config.toml
norm_eps = 1e-06
qk_norm = true
init_std_up = 0.051
lr_mult_o = 4.0
Each number is 128 + 32 x the weight over its row's rms, rounded and kept within 0 to 255. Layers, rows and columns count from 0. Numbers have three digits each. The size before them is the row's rms in percent of the matrix's.

# layer 7 MLP down (transposed), 256x96, rms 0.188, rows 165-213, columns 0-95
101:138139131136141056151149131170119117083107185085145135020181129163130129134171112136154082139135085165167076125120112091108166115160084122129136158071128061138163102096107181148102095150099123166112158142102106134136115152139134120144093179155150142152132047111082080108154125147141065146
099:113091146167147091121119094203132104130106080132121117167174150123102158169109129098122164067094120153162053144099096040040138110097110128145163127143102123155148093129126143110170135076136132109150148133142125110174123140123156169104103140170102067130167096110143173140112137047168176155
108:108147164111096067101111095062123123141104091171121125105006097159100117089119075127169123152116161127081132100148136107135078172125098160098132119156106111138131141141153143103227136068088177114098111151141151080090138091122149105161117147147145139166148140108148088114128191126107089107
099:128135101178120169152133177100110169119151156123119144169060112112070177126108110146081128091168120161114154125143068177144102170101168137103141165200119068149115126092140079162183120118112131135094148113089126193166121157173133109112113135074077120094158139137079144078109170130115060098
091:054151156083097160159133167071198184136118182150099108147210146111090124153074165138121116119142181130180153136094143143189145115106156144143127157108108122092166140115150058158091175100130131130100169114096178118115130108150162119108116159104103105124085163042145105140161115146141135121
095:131120137159168092097148087105193136183104119124151158122118090178145140091123110116132156155171158040095164098184131156113114093105104152092151112147177146129109137134199153129114109124088087152123125108115080070091100135154114116141062135204114118134153083135053159119183128113086128174
103:103087143095151108166085118077113067083123145142130168210111094131148118094093139142181116193128150149110106096128145103130141104152134149146169116151117125115147112153135174168177081129112128130055162085081163133042128112119083167148121195150122148070176120139135198112130100097152128103
107:130088111105147188148111143153109082203144112146130136093094123189103160130152130111095127080133114108128084100115146131155129101134151124159124188147148118189134128129089093160130047154174112093207111129152069112094189093164116151109144124095106044130099150079108128144102092095092178115
100:140074144148164168143152104067108117121159167197150183085151112114116131146154133076120127152072117081168151123131101119072158131065157128170096121179178160105143151102146136083144102203082051134112112147095104104153118152121131155115138127047136043111113122133109143115113141128103160130
103:169159147077107126114105097167059139138090110078102170107137166133089150161172133128160163115146072167178129148119159139147147141085108168128129089155088160139125111109159149073140144130154140098138112133109196134175126087123216117112102137134128043093126163079147089080070108071146114132
096:118138163168164122190111127097064170133160075160097138164060147062179160200086175084063191123145193080105108145150090118064146144148130112097171126118139099121117146113177145136152115117111090105111152129084154132156087179115119100126140112126115078103126137169109126120144130144127170134
103:146132067122162159139139230124135162096156116139113103103107112121159075186106128111164105094121013172155117103101090106148096114155171136107103130122102048117107151136140164126136064127148158099150148107146090110146088088107150124160104125192103120120101124169164095099104151106128151080
090:065140098195115146124144127103087127116104173163073185148143134155063144123136151130170144190136155076122140156123154100144138199165078106076127111107105131097120128190125132189118111095156148146109141096142123132139193119095138110097089119138106138194186119122174123154084069124159075094
103:144110130139111126167095167135119158174149141101087109175090180136122081162096121181149153152072180161093096109167054117119133103134199103133165140146171136113132184134132105093178113105181148147082189142119130126085095081126143131085090107108146126144067168105115191137097177172127099130
104:142115063090151083138095175096101184123085113136178119068149127147179117151165162115133091060095133125104108089118143094082162131129099110161081209122132103068107141158134102121092162097101082089141108162153144081156167135118093083079080153142129116099130144122101122123046117148114131162
097:129097140137138155114138163144122199134126122097053138176125107098099138112149171163160113139127107137153170168125131157110047164119111121038105141156096174171131101137153133156094143186086132124145154139062133144100138137108108019168124129099119131160116141143102084155120099063097115078
104:159111130107187127114103133211093164158129110119129139188096123102084114093182151140129160077179154133058097131071154110127094201172132099146126116111120126172143126080162130123079142096119113114165125132106087120103113184159157133145138117132116172197175157177050130132106137142125077147
104:139132152147196079109067097079082152121165166143166161160089121111113107146096073100139160168106136144102107097097126085149115117141143137124161079138137099126061126147117089151061120139104075148098170159135138142140103149096121099093134126152200197129216175135084157093105137114121120176
101:085149175143159134167139092216120079113148103133104160137106155112175126105104162115145124154097108107161161087166135130133174181118127105111128139122157085081139126142119131102088119135082114160147161153100154152220091101134095119158202064151169121124071112186110144162124113185148129067
096:088171138136103081165086149148102100160204156163103082109100208158133163108057125134134181146121131116184126115147115129170149154153221126117151168165088095160127131100131133157133100180181121126156143106116138118156131115126123144107151070051120123097144153093098105149137148126168185165
104:092095133057097119119108124135092167171115136121179172063087121120152155081206161125090170200140122109046119082117135151124109144086132131145103177166161137132184115097146076116148137129110148133080101163130136157057154155101130173117127127100134132108071130122114170126149117130139190082
107:152172103087136117085133163101130127145125108203128095175153129089127189091105157152134137130115140152129165130193073133155082131108115079122202176124135089134118152112134077171166133135157148125110081115144143146155095090193117167132101082142156114065184156116194074117168128086098095119
093:109050142134126079119158192210108098126119207095096140135107111161110123147095092190126153137157175097124180138174134118165159112178067182134143119098106168132103156102129165125161100153122100101119100119120103179123123138104183119161115114102117167197102186144143101176153135147127146103
107:093140121087101105167121115149126163140182117192159096077181113164112102126177111108141127060103157128159128129075132157173138130109150167122127133057114081093123155171127207112152116117137202123152082105098181082147121135095102120173136109106115125151059138117188142128168140140155069155
095:142099205093147108137086158079114096127095113156148083098109150125101177108115171143136112106072099148112147174182126087153138079155108170114076120111179156164121148112101052203128091096127121098110094159128112185114137125144150074135079076111110110195145084115082126136123093122088138147
101:133159178136193089131126140115118171166132152134099070118148156111156160123123152118108168131087144142160069146147161128125157153076133107154158153141081124088098136139133145144158102107185145174121102109056197081120060119042123142145117162123159140132184126127187108107104172113119213131
101:173134114142097103129108131095083050118124107162156138127127128144107026190149115062108102176181091116095119147052123159135086129150138167136056113111128130117068134113153138126083119134111103135113154129149105116217107075160130150141118098129133107161122184128160117120104097156119174081
102:167119137161123091177073117073097139173142123074162124134178098141068126170187150214123100111152190139161138168143127164161130160137128100082100088105123176096105100154106183116106140188135134126132140087109195068096138146146129150118156142187093123090144119117112176148160119132086144142
096:159122157112129183149130152105123121092150075085185088084150067145130127130170095134049116034110139141137143123156102193100110170171093144078122116191118131131109155133177067156133138127146126169144123124150128153166082145154153118146156074115138102107122173135155159122099181092060118107
091:149081123091103140146103084104120116108135112129150139117153198126176086146131078125090129109124125095098160116144172104110133088105139126065141142159176088120166135153134167088080129095105066064107139133136193079159131190075110185124123147097105066123063103173110139125150089086143180099
095:124140189118105132162108149182105110049193150161096140092111127065165128084158133104097109076102161154122159130155100114128141115157133142092075130159031092091126107127139098161180126178161152153204160092113102103125185158148089170143077113157124099133141123096119173138136109122125104139
096:126078046134141158134141161061128178114117097098142161150156122088106102159160189137061101112125107123115131227135113135115097163091122136118118124112101122113159125130150129107100120171123157144157115115102101141060069126042161163133094127124037072121134124128091143100129158095151104115
099:028114095149101099217135101153198132110107113134087153078142139139169120137144099066134147092143107120110130102140071132105125102170121162127115144088083120168153146188139089159061112140099113088155100154197128163112174152148146106128134132140115103120115166112162103144100157097165059141
105:155158165113112149124160082063128076120113151100133115136117176090088120181113141148134094179105109107103159162084163092058128173167124106080139145102139130065150098137142110139095118092173122148118129140140153080172107087154103162155141147153146177165200216142130154141090146160153190104
101:100114154132140114093152100154111171079098129111155112190125134184122156148137132182139162142110139195085156147121134148148127126106042089135155046100119101143143169131078146124144104169062153129152095131110108157143086131166062093157153143113168175169095107171127117092103128109073080183
107:153159070091133185046134161065121193152142124081125138157152084139132105136118100150118118146146133133161082070129127106164102122131148069044111109109145115133116125107143129103121119109150120114095136039108172144070141130097120134130155141109081188079116117127189103146111175150094141189
091:138189073139157134103150144157178037121078161069133125122116134104107111085180136162088143179133086085119169137119074211116129138174158141162151086087125125101122113093128106131145100063122090117162075157119144119100094144143125156146147109201097144094106174120130135166131111115117122183
106:094065120135118143140181090106161143097140147176114105106159134115191166116135141122056119099123154133108114073141074157091138158099145127190140148105214120084155102103084139134131165147090148132141127145151147072174173095160157121121081067108133099107073187119114152148181070107143104135
102:108122066169098135072108067180162132107038120223119148155154134162107109093100124144040134098124137112130177092127103151103109154160160126188127132145168117103101143125131102140082115152144145143196142118129177081110145062133148131127159160121106122161121124115119094170157153115168085140
098:060065183086137126156196151169137132092153133091124090116150124203102146154155108101086112078072176106141060125121118132163130106147101099151094132177142121108109159147112147183126188177111144134130104110166113091126142134151115109185112155172140173137131068140205082138128118150140142143
104:121165149131120095118161146099122157150112169133108084089130143108106048118136128113174093151116101174142143093160112129115157114152135099081123150166154153119184097130159133081147099100093130113133164079134190098129148140161089161208169082102130149139027158141183094196112165076111135144
096:149152171041171100113181054173096070175082093106145112093184129166167168103104116173176137089089087143184086162179143102059153138115093116127136089131123153105137121153126098139137124100088107157115122107136107115154127152120183137093123138158082155172130143119112087112107151117150169153
098:105154154133101142119160082212126136172152131111139160133155117110100067145218094084154125137167145141108074096150093078109156107123088168141142104124164134123115136130128170111163155132067064095137146092134092142107111098101093151076066121141184115098126136138090106091082117048130085140
097:146158121131156144181175120143102089116103142120071162108161155159115132153142165089143099120068134119147192179141084117104100147143102136075221110098200138114100167162133086145142118100187147168075086172101119158119092149165079158133132156111183097111141103150110148118169129123072130085
096:166138067119129132101176137139162103138153145084028129113159163148141117152131107098147121151083162151120187162137078114161128156150115117116174131093114127196114139056144099122139099155179138120110120244099100106119064125178184111143125084116153140127119176138097108126147092132113102142
103:101109147121113092092144142103137130151147173140124155123131138160138162118098187112117164060068124121123092175105161141146174116124137135092129082193103125143147129106120117112020121113175079130134229122145128197176131125172146161132189125104137083116155121070143090164094141109142161128
106:136136090098211153207137107072154148064102139128108156146173088177145138094115106187090136135126050140117105082107107118076062144162100175132118152145159116149144158071146140116086127082124128164144103100101185102132153116078164104116115128117127110131103117104162119111122092155143065080
093:124151171073067146124113152120062159130131096151088187138124099105136118188095148119119131155213154116098079103088111136079114100144139144134145084123119157202118115129145172104099117167092065133135106133113139103137060180107163102144123108093174119126179148097074073164109079098125142144
095:176156185180115111126121174083125091142105131099144153159144061112078124076094117151121171127189121124166103141067122174140131136121142093108090156097088203127151107214131066138108156097157088137116112095090067124104132140112098121192083115138170130111129147093147182141130134131103163109
# layer 7 MLP gate, 256x96, rms 0.348, rows 166-213, columns 0-95
105:082127089147140128103169133126195137181141118139108133149112139117148133082115165087127188201122156100089142119167130180071131147084168101070159111126124161080140140186110163115175125133161110129154147162149102126072118069181101101155137048155112127116077145133108104105065139191115131142
106:105147101111083112091140104077131088138093092179054136158118118166106143106128145112115152134084164118100132174115115105133107149141140215120090129143133135122119077102133145113123099117069147067084107168096089141066149103162158174088147088190135114126174106119145130121088169221092122085
096:080132077161173122062147063178091130188126120098179144133155142104088065131143171148110120136122142143204094125094112164188110154113110103107151122148118132148133079115108089096155084125125115115180147215095077091122122126123131185143103162152138070183119143115106130183123156098124126128
091:115087115125096121175139088071113103147146168139117147173125110111136142110198145123161121135163128162106149102132122097136184050097061141136181105156141101185134129127093153139159183127181108132135164134142161130130058156131126156161099116077158152135106222140158087176134123168089162185
095:120152165125137110088138175115101114148088152146143161125138107137110146156163130146165078203169098139091120156117104056179160119125105126202136190125161143110122105096150131139115147108134135155120162067161163160118118197141096133109051145049065148113125068076109094157129094110095127142
105:094155083133125151147189099180138146157056115135125091087160142135124116168148141125134149082124175142125189128134089132103154151097118118112098126194113119155173109140112169131143080144131073117118135085104061180137141140155208126065185081117162112174127125191185103141140171103104098115
111:138117119174108120106172182151182135134110174098076129124121136099146148146162106100094135157095158145112121211139155171087089119165068158129147142140173129076088146133129088109085149113096105136125128112117086073139101064137103140151084135152124141178183081089135208143174122140120198169
098:149064093128110143112126073155179137097122164122122072124156130139121181181118106127160127163154179194106163138171178106108094121018133107118114141154148150111118137073115135154142126144143158114166161159092123095117102139146086124205166130054104121123150088089099146095098138134166075133
107:153095135132130099141171127083127090183098109089107076046156127176070137136105103163125133130172090166100105074066148098107128140082057123137106189126089176092141093100118128131097164127074129131121068150100099104142138149092120139134146197095174158117150141127087091133186112128120118098
096:068123171122154140118142122195116084068094165118165079157141177144153059099086125153086175180109167124136124158149161137120136084139099173122148159094102116122113109108079060166157117088162154138062160132142158120159088146131123125133062169128139165121121077156090088124098140117123192149
102:126122130126159113109162177116125125131100114168079123062093092137190083171127149152064111155144156071127110130166102110135119089101111134100116179134150102144085115079142110085084130153108164096135111195151095144113157102115098113088124141116168103146147065153138190147097152156060220092
090:059123161144123135119166110141082111076138129149104106103091113128101146119066127097113179064100148092129090114129103100136147109115133057118164118103115103121132122139113097100031062147160110134139136130075114095167083154113156166125164128163130118136116199176058101126094053152161110147
104:124132097153148120082111182091094091147151207094110138113111156112132129224134134089117107185137142176104147049056060141101140143130120129101140114131137094153117094164138174126133138132146200092145171066134091118136147151125114119113151152135125139089147114079131124148158099107042098160
094:173197074168099144096155162146133168169094101123168101098149082131141118140163123074118066128109068112159196118157120153147092106123155089117151131145093172156064086083162087121127090103118141149119138150132151150151198146141110107133136092057087119103069091142128168115164131160147084134
098:149106118146131084149151122058158147122128181142208129214113179142188135156127197089122098122127154176185154139093136114119070128170173115126135138137077196085153154101120143129159127154097097102137125122171159170118107112150139128197098132167120175112123109134144158069164100121095130146
108:122078157091134081152204139108130089114170181126137157132129109060119191093075099110141129178090141178165137135197195161129088119065123122102103124102157147114135128081213121117157126121125119152069104167142133136096093125121114080189120106145147120108115083144125138149086092100134104111
103:124092119089136133157120106164135113219105159112211101141197119134136148131135150134075165180138176170114187115157113112151115182105121108092131121160105084182145146138102147068089088146155141113145148110140167067157137140154194126142156133158114161078147056106146128095110179096145135104
104:132107145097158137152146138093107119088193172178116109146149186058148121146093154142106127161166124132098152152117148154142160124075133161110156169120180097131170079127193157167056129156115132161150075108159090110130187138136137066155069134057151125123144121099098108153139122102161060097
096:090121113088103122116140219111149149106138160197121104171153234133140153141101097172115065141154141171097120118102096081119136127104086110083112189123105145158121120131119107156181163077117142101170087103118154178142130069164111124084137146147132077117166127127092177126140160107116172151
105:114074091155097184120138105180094142186146140142105094184138125151148126161151117118120097128116135131119075128108099088147128101155115151134142142159132086136155148185182122074155133147094135155107161077049067069181141121138138108090123096156123103080099194153153144168173202133164166146
104:146188145125134113141128130108083114108109150105180121110133149125112139096065133120122107079116123102113107088171192111167108104092111103144118050133061088171065159149160162116051092094185125147128153117097081185136149150111133151107143142133187147137139097148083176093175096123062110102
095:139126116105095170144172105094148166122089155145131183130174151125123105146112157096182143078153084168037166098149091157157131105107154143190089115121138131176086117089214147183152157108145116165160154178162161108150123109133086096162098128117157171107126150038146143114149106113129131125
095:147177099112113148152146180134141172086119163090102034164137101049173174099174134129149160142158153140109116132097159134145121136106173193145125130125126116137112165134184151178138178080107180126112119106138062148132175097127131080148167123121109112105165115066142137086134093174110146071
096:129109119143127111147140063085104069126098209144101155096160116081125110117155123167150119120130116134104126127128131136145168118032196148107064110147146087127115148133165121171176133138152108190145090138064116202135181075195101078114113151135145144106134156121135100151078117104119118168
100:125126106161161199126164162161116125132081122091078153129174160186148117147144105104128155121116156064169181148052111141135127163119121169149124138133157116061134107071137064143098172132109110093174100185107118105089168105173143091146085126141158114208160098172151144118097132105109093133
100:141126067099181179123158110186158159103160148107178084123118120094114181168154139141195119159100138122132104117161125128112106108045167118104147129105093142137124111121127122109166140079115161151080077134072085161180114123122130186126066129168132116072096121139125123076187133123049154132
106:128157112124112115074106161173084095162112131158070104145122086127112100128144118090059125096131154081133158123052149141115144105108054157147192118165100139140157140079127085121130139116142140088075150109185132156155172141194107163149090143138156144172199137112128082152124121207125172116
096:127140125103137115116137139158153111109140074118133101093121172079095177120106103157074132150175187085124092085109119136123128188126146175113151156180117091162074107083075060115159135146129096223151076139147110137145176109125180100096114105116083096132095152158121107162079101106084092093
104:124122109144147214138119104142161118153114111130062118130195114114075075110144139139085115130115068118152110157108199104154108046112165176145106135085102105125092152120100152148129157129144133158095142160102150116095112084154125111158105130186065106119136171158168110174191116099195173153
099:145123142056129104134132076149096132153165176105110088114144148106079123121130118083120115131139159186100130152115104073151193121179163141124183170108097114120091112121081100064112116129138085182208151109126087066085118114122113164154125126168134099063120166110118107175129104111105203145
100:142158142137111169157209149111157130170182142161127112178159099138082093120210201103146176056190068098140113178142091163126169126110124139136132084134097157111122139111145126105094095129133195130123127135105137138139165131095133134126158137131180117094196137132171148145068142085106104154
103:133085097123077172140159103084097161129150150107104097062107108146168157143202132082129113102105152095058135159157087167150142216135089193129152119105113138142115151136103151151091098126149051139151103103116110132086102122092163155143143103139136165145099085141125126171137068128156200158
114:153087150150109127138154107144109180157173126102146132100191106090073165162118097080093124139133115139127024099146133151129128107032131116144102121158142170123100167129125186129144120141080185126156124091200118165163106137089072158147164134143156134049127142129076146098131136125141092143
103:131176108103115144132144087107151113178122119085098153135140178147130110107091075173097141119140091172108117093177132127126036195115199143143101080112086102134123120124109134187130128110076112110081110113086090113144070099134088162157094150135122139175128068123149074163086100115075092094
106:151129135142127078112135161156146095078111132180103165135115110123146100142147132159141162139163121102124114142104126185186180110104140099211126106094118062105141177071084138122156157175185104105153127128114119127098102154133150129114097045068086152163121099129090220162124137140136063133
099:102114143073152121167130197159152133180192116149133137141146133112083155168147154108079120126093139178107138166160135109142156190161132141120117107112185067160159165089155117128074161180097157097097150095162071113137110138165116161165090112064180125169142161087127093125154100062102148123
109:118129049151141167114156100098153102139163104131151120146179147099121093114193126160124138141095068108151117183100170090079156089106166094085096150210093153135084207155146113125146157161147117170091114140095098120153121166154166150152126124154135129122210133092157107081126089101092142152
101:110102086139157107098102156088199104141165134072111148161074136156084104065179099193178123166191137098139151115117098124099137082111110120111132171101100101162157153144072160151162120149126130209130135087177087148121083094067114148116137139084159129090127142148168127077127125118165102149
099:109148156109086135119177142145071133160048155083151113152143121160119137145143095079061166099113144068141161142144095110162107169165105059136138103181127147145134110097113121153067104052102141118058123112131096160182130166167134074094143128116071139105163138150178109155130123109175108120
099:146081081166117112103092134154134151142160090151096138123060148165095169182144054145146140143142177148121071126099120095156155140135111072145118114117169117083113121118139150147087113123103091095104082079133128056092164132133120115101129106142155151176027147164179127128163131115091053116
097:090093112174129170154146162103086110060165115134135136121147164194118095148155140124098170126139110106126098166129107132136162130184147131211103088149151132135199180102066105131106184132121099085080073083111169155128120073130116157136114094078154112137148146124139112198163144141145087076
102:152148157120136136098169179095108074053119130188103123161163112125144160125111172148097164116161132108106132176098148147171129119122165114122140086083088094054158074169129118156101098100139166140152131141154103160122133106115107153165207128131089141164148096154086172160170084180134062179
100:139158122081118108139062158092185187149088163192136115111134108116111135120095129130109149139106128073201120121105167154151054137114144088093085190147046120078102108157138171194084166100163115151118151153128132107155153115092159104128194118128121064127120124070121134132114116128149143148
099:137102151190150115120086141118085137134146143122166147152147159104181079165147129120055117150159185163093094089155140189102072158126051168170145194143143106125126153146092156131135122136061114153130140099121090122119175112116128127163112157171107129143057110126223159103105134126143102094
097:153134134104151121115162129116166101085175103083146184113146125161140148139230130074152155115162078172174130080115146109139147133145153139105092118120198119173162087129129188121090091134166139102145142105123135112103112171081154203187184173171177123141126143180115126116167108153120144148
106:140084139095138095130081179078146114128112117125056124096128134115094114089126127070141131098172159141090127159118108076104133179145128163156166192162083096120146131146084160155066088114128115137116141165103042184117093114124132042136163158097097135121097098143159121117114097104092069090
102:067122127162151130152137115121158154146113148159097130161141206146112144128152126145104066156165118194131157137102136121183148097169050107196163153116145124084101148109111097113120160137102144136109133184138185120073166126106178050095121078104150143141075147178169096152129135108090179123
102:156153125175114100093121151151073056127096136115091161049123153149116103066066061119104133168130142094095113084098103137102134101120089174135088098105082093084128097121146097147098164179071127123149159119112099082136137107138121182162138175130122124126077070121077115182154095116119093125
# layer 7 MLP up, 256x96, rms 0.364, rows 166-213, columns 0-95
098:187084163122104123166150081134161151155138123134152171141156086163157116097133129128106015152114180114136166139137102103185116110097124124161113120147172116134050165110083098121105136050160156194145154092092111144103131149134144168132057170101105134124144112144169157157137113107136179094
109:114235151174099101057127102087146160176077128199088124141085149190125171102170093085076151137120113149100106172118160139128107173142105130111108125122183101107116072075145154076132130128120151114095109143111132174117160099149133164105132105177167164147124146110140099107120144174086127132
100:148193200136115162080139120085129089116111139066139137154083099173114176143116145151175158134107162100111123167181124135121123067122196151094121101033107122177111164089121147144086136124176112104114123064160136138138118136120089129102152136119148097110151175190152171069099126117118090136
090:084101147153115151075118137102110093143121125095103130205086113136136095163131086080103146152104163119122153083179104144123131104088116143104105166107057204131102169138135184124081095100042141141113185135181099091166151150138115127148109069135141163158066068120106133084150127116136111121
097:103078164161131142137167146100112071146048167119117120127142107142120148104081165113174174089180118091042121192153130142161089135109094119178127092121156107107153110111142127111134112182140167140152097145117160139109133135116043121095139135059117145124149125066127120052166102084145095147
104:105157170138174156142081083174172179175126171179118095131123160119146128161102145072117081109117123111192118153129128129107145113135128154069149155166089140104066159079093128164109117130082062131094149127130164175104093153160192105153121081183132080145083128144118149186103112121142182135
110:182092133145094115131103041100130163177083121216106140109149155150095189073134090162149112167145109121161164139155140076131120125211174087129102166172091121120158126134140148080129150146153142138166115102127131122169115150170164109117134126129135110097071177183161140090119105132071114099
095:172134164146122110110164151122134107127080123179094139087078118127127064087188157100118124127134054049136140085121101099112099153110097147142136117138132103062163121141137123155130113175181191123143128186145163162115114095079137125118153092131132161100019106092107153119066134125138124090
103:130108111127132164109137186120166093100106088168108118133096117133200075161121178084048096148150134085135205111168181167153188095151083166146173136091149128146137146104159156118149152176139106113172188157135098143131146125125129119186116144123104137176156173107149158117140160122122180188
094:135134091096079162133153106122123094078110125089151161103138134138119093085192069178151126147117096176103091134093186138121168140131144119125101075132113120158103136091178081130088152180120115136141055129113153138140179135094163138143075150106163095160141091143153058173087198134079097167
103:113124140149161140139163138108203143067135152171150128143083166127137120120153104141113138141125163125151079149127162121143124153121171132174162175165180076192097127107146054153104150124147147147146119176137111171201155110143179129214122168105137169141092058194109149132131153086090121113
085:160091232105104138184108118115138115121150156141140164191080133096132113139133131145115131121154121098141109168128155097087125095122122152123128115162206150105166129080084108142135070137092078144047122073141168102100183113171139119126100101100102147093100187081107110174074110143104161117
105:186122169164128145124152124103131167063104132146104167139082142097097119155158106171109106101134146183163149087116111121082100124110061152192158159163178073106138161109241103125087154142174157104167101135159159152121123116102103104150123143090162166113088188145173126104132148117098127151
102:115091121182049116085109129112156186175149149146146156157072110154141122046141077133149149084151124116104120141121127182097104147127107106182089170113171141068185141119153174120087180163177163160107137138171129188084147140131120091099142092118095109120085112129121150094102096135070128144
092:137142131138114057092169104103147137104113170168190129115132088117188147166135133154166146102154155093112129110158132128130071114133171180153136114098192153147124089149104133145128067151118178077146110148109126129174161105136218150179137112047119138130122073158121131057082101138098137171
101:115171111111197140163141064138153125120134087107142152123106044185168089153135127119192046167098107111164117129145081193133125150150164187094139155127159115165167091107116124152111107147102133147170136134153139159125143153138140174094123178074129163164098142084069150100121106167121178135
107:117124114070115126168167067120166092173111072092110123096150112120087111095094087087174104195148160141096115120099122062138107088128109089169124167130123143134169134131125145086153087159169148110126102125081118156174067134076126106163152119145151087140145080147158070195092113106157192121
097:083128164141093130098132120159169146173137123122091107121117110108143101072154108145127060173113124167105150147120130156124113145105148121167139147134155092167107206056185105157095146091112087091122143096146119105069060160162127207133106081105166148132137163206164184124144086125124090115
105:145120086117119161158145100118113154136095137060137143167133081107099114130133165088197145122137105132108117160096106147118133132109098227126042095124142088089100153171176158087086179111114180140181133113135101130098092214117168148171138082150135112124085158167112120116140139085120083132
108:137124123110119102098156109106160100140044162192106131136182148118118164097156059150143181100123163076133054160124123079095165116130152129146125105101181104098104073118171097091119124190065134145169097158071143156129133102167141129108095124180142123155132118152162108152152151126100186074
105:141135121122161128120099095172150073139109175133184085118136086162112131126168065089084192161113091117171112110167100092139134127114109117147125146182090098144140155165093134149129143173133109064129127174135053125119092154174216116083091138167104110172131128107133137084169073116089132172
086:164090139144147123131138127075131125114137077109114152145146098129174087200160090124096091160095136104099122108105209074100154130119087099154077106213128116096162107154111147155075103166099142208176117120152077098135146103123088165104094138190102131166198114126123114127125119145134101166
102:202092106118102083158179121101113137133077180130208111120161113145125160192148087102089130158059123191126193147102082101068158144101115111107123073153150123122105115136137136113137091112159080157108126139159190122063158106121146113109157133126181108154137141117168111131148201120117109125
095:187120106105157123122112142113085080103088132151166142107173090151091052076141144118125122085124123146182147147092146132083157163086088169070116171159110154110123177170140102178133153148132140167129108179128181116136158075076096094176148151132155170131112123161105107153070068155173103103
098:182114119127161100164184164131126152118147148190121143119146176102142055152124129037185124095156128160164078147147151146118178143162099126129124104158145086105130153143077109126127097134119141092155149180147151166150108092048143128060159113158133118118153166054154131146102154183117155090
103:118130123143116161100095171113121141140068144167098145060143115151146128128138100079039138106148128094162137173129126115105178160187151172194125177132119118111106168130088068158148152125122086113190173154121154121094129108149074118067162136087154067183130165149145128117099135184151147098
102:164148129126074132110050072155095096129068151182068080146150137140123142129138132143163096101148162128150120158109094017187157118142092125128153126176118091107157146066147144133122159067136122146126108120142138089165113181089131143133088177118125162159086164160161113155119116077143170126
088:121126121097080135087114208109147147091138138113134120139104142078102126109149143153091108112173195162141180177112137101143132178105111133094141078161101095061154101126097082163118148100083136174145087103147092143133172104149185119068190131156082122162081126151134145086171087087173142163
093:121182144177105164114170077156094118165097114126149116165163092071162131057127116108125104130121184160156095146120150126149133139134144197178088162117146079084162079142157107108083102116082168169099109135121073131118086138094155086173108116119051191147141078098125177132104118132097110125
095:109168089079119087119097085160112148095119108141132121102132147179088126132218128153098092136097156107160103121168160118125086149149130157099128187102133120116141079073021084169140088122154108139140141113138128164095135154121128177133053100162117076079111154161121119146163175134100118184
100:131117140122178102140070123111157156108167106138111106130137110066141203121116131093113119198072119134111078117109112147108136118151130096094168179082134166129136169094111135150145121179150039136135122153178136164101113184101082106095133102103093117123145144110013136082083155105121128157
101:139133143187125134153133158148143176129132092055062133050140153100136159086134136129068145161095100122086070100150178114101116136111145152116082165106163098107114143126096215134116106093139122151133098132124106089088119120172090065121158098198135131133145058167096118088135109165160142097
104:117135142119168116143101153093130150136085102175113092117139143180130088082165128095075111100087137087067145120114126113079098109144137143189163126142158158116148135132122147088031071195160150154131123135091155098117161136119156163077120062152090103091136165094146139113178100120173077186
099:130135107151172083165116104132088206185121134186143109096167109133158140167098115113107167108116108171145181147085118142101090125152151137110085185139137100120069103140159078164153111100061163135123159152157146158168123137079162112136046072149054173167113107130135158120117089126148137108
109:156145107153078141158153051134144168070131134109095166151145142153134078122163090143163149143139151121092130111087123115154099149081125105126086102124111146091079127161145178158123094064088186099117127133119106119169151121144171095160089104192083134162102117143151110147198139097060059074
094:134133112128126106088157086138126103118146155120175130137145068144115125123152134102111132101118089101112140106130139218150112098112089112152137077144123200051169113177172089109126053101186153142127110130064148081136152150088166158129177158161157111159165150146074081126102157152202103135
102:181140163158125135063135156104128111158108134100156052166159129144128136120150157105115144084117111146181116070133168039098127097090198106129111090118134111135072127135080182150153092115150125135124119110134126112167099098123120129104186169124138183142111172165120127029174154157152158099
103:129109139132209116133167151135083118116137160154069138126109073102102162117087078254117160121156128116127103110037141114122133106131123135083120168093111155086132190142134099151162179151165119192141153118153124117154100153115164107146130136080160161117145081160125108170115132085102126153
100:147133157125147139084090155061112138128162203113109097184129113054119152157142116077107168116155098066075191130156091090136087188086135170110195164149134151139182099071206098141104156159128114128123124082110144175091097115117079132123125121132143116127142158132123168142139093133140113123
105:134141092101095087122127123108144139106162120140152159227178174103119067101124112108152082150179146137144142077133070109141074180140165075162135182148087094087087130110056140163139108090175137155116152147116139147128152153104155130146098163135125087202109130090170098153134185143116103120
099:140127115162122122152149122132194135155092149099157123186134121111123187123131063110132148163168064188109182144151104042090120121163095108138092116132091106116075154113157184180127091095139169171152061152140114167116120166154112104136149117182133123176069121141131148152152118127050128142
096:141142131114182090183121090160120122125094104122135131125085129157136081165123137142135093164019078150118118149160117109086109157162205179140177131133167190118128099142187136175086137095110109125073148096172106150142144132064113156153142156104185156178117157098109116144118086091123101104
104:095114112115094170128173135126098138169111100139116075093111143140138164133150071106132155143111155111094129149133085127111155146134118193141125105132114156255170127124155110087151117166124192176136142120137220133125138122069133122131124086138180100108088103177138107156052113130122167079
096:124114095174126133161141117137044104176114200155135121100115140127178115122120068152152208145097157118114114123160151127136128118084142130078112117107188153122101081088119096156111159120129129132064113187175115109094056113143101131077133129152150175137192177063081136155111100155144107139
097:132141093149156147118123105085152147069115165187136139157102150118141178107124106086125140123174106174119085177165167089154142137146103108153143178112187147174141168120132101132202147148144103104121183196096118113122120093101121035067101082149147214135171122133112131138173116107116126134
104:118076164142156070158170101107117180088125117150156156127151139095198156158138149206084131121203100085151173128125089091123084135158124101084145117126125149101131118106059100098119135125138125128180116155082139103093137136197165172162151134095167133133108098106177179113125128101197144162
094:164164099128155125118102145104099148102125119150183167106171121083207102121088203158138105168066109144115135145137104101132069190144150091160101138123141104125110151150173128092152168079129063167117151130053147064160125138115155121103118108132127108104100101088138113045171118175127137154
089:127141136112108105132167124144181159158060134129180161137163109104158208201161180169179133167127104129108123174060125029144137163134092136076129118135148147085167119101130150115143074151100126099103088107108159132134155166116135103149135151128152138146182133123106134073148149203121161125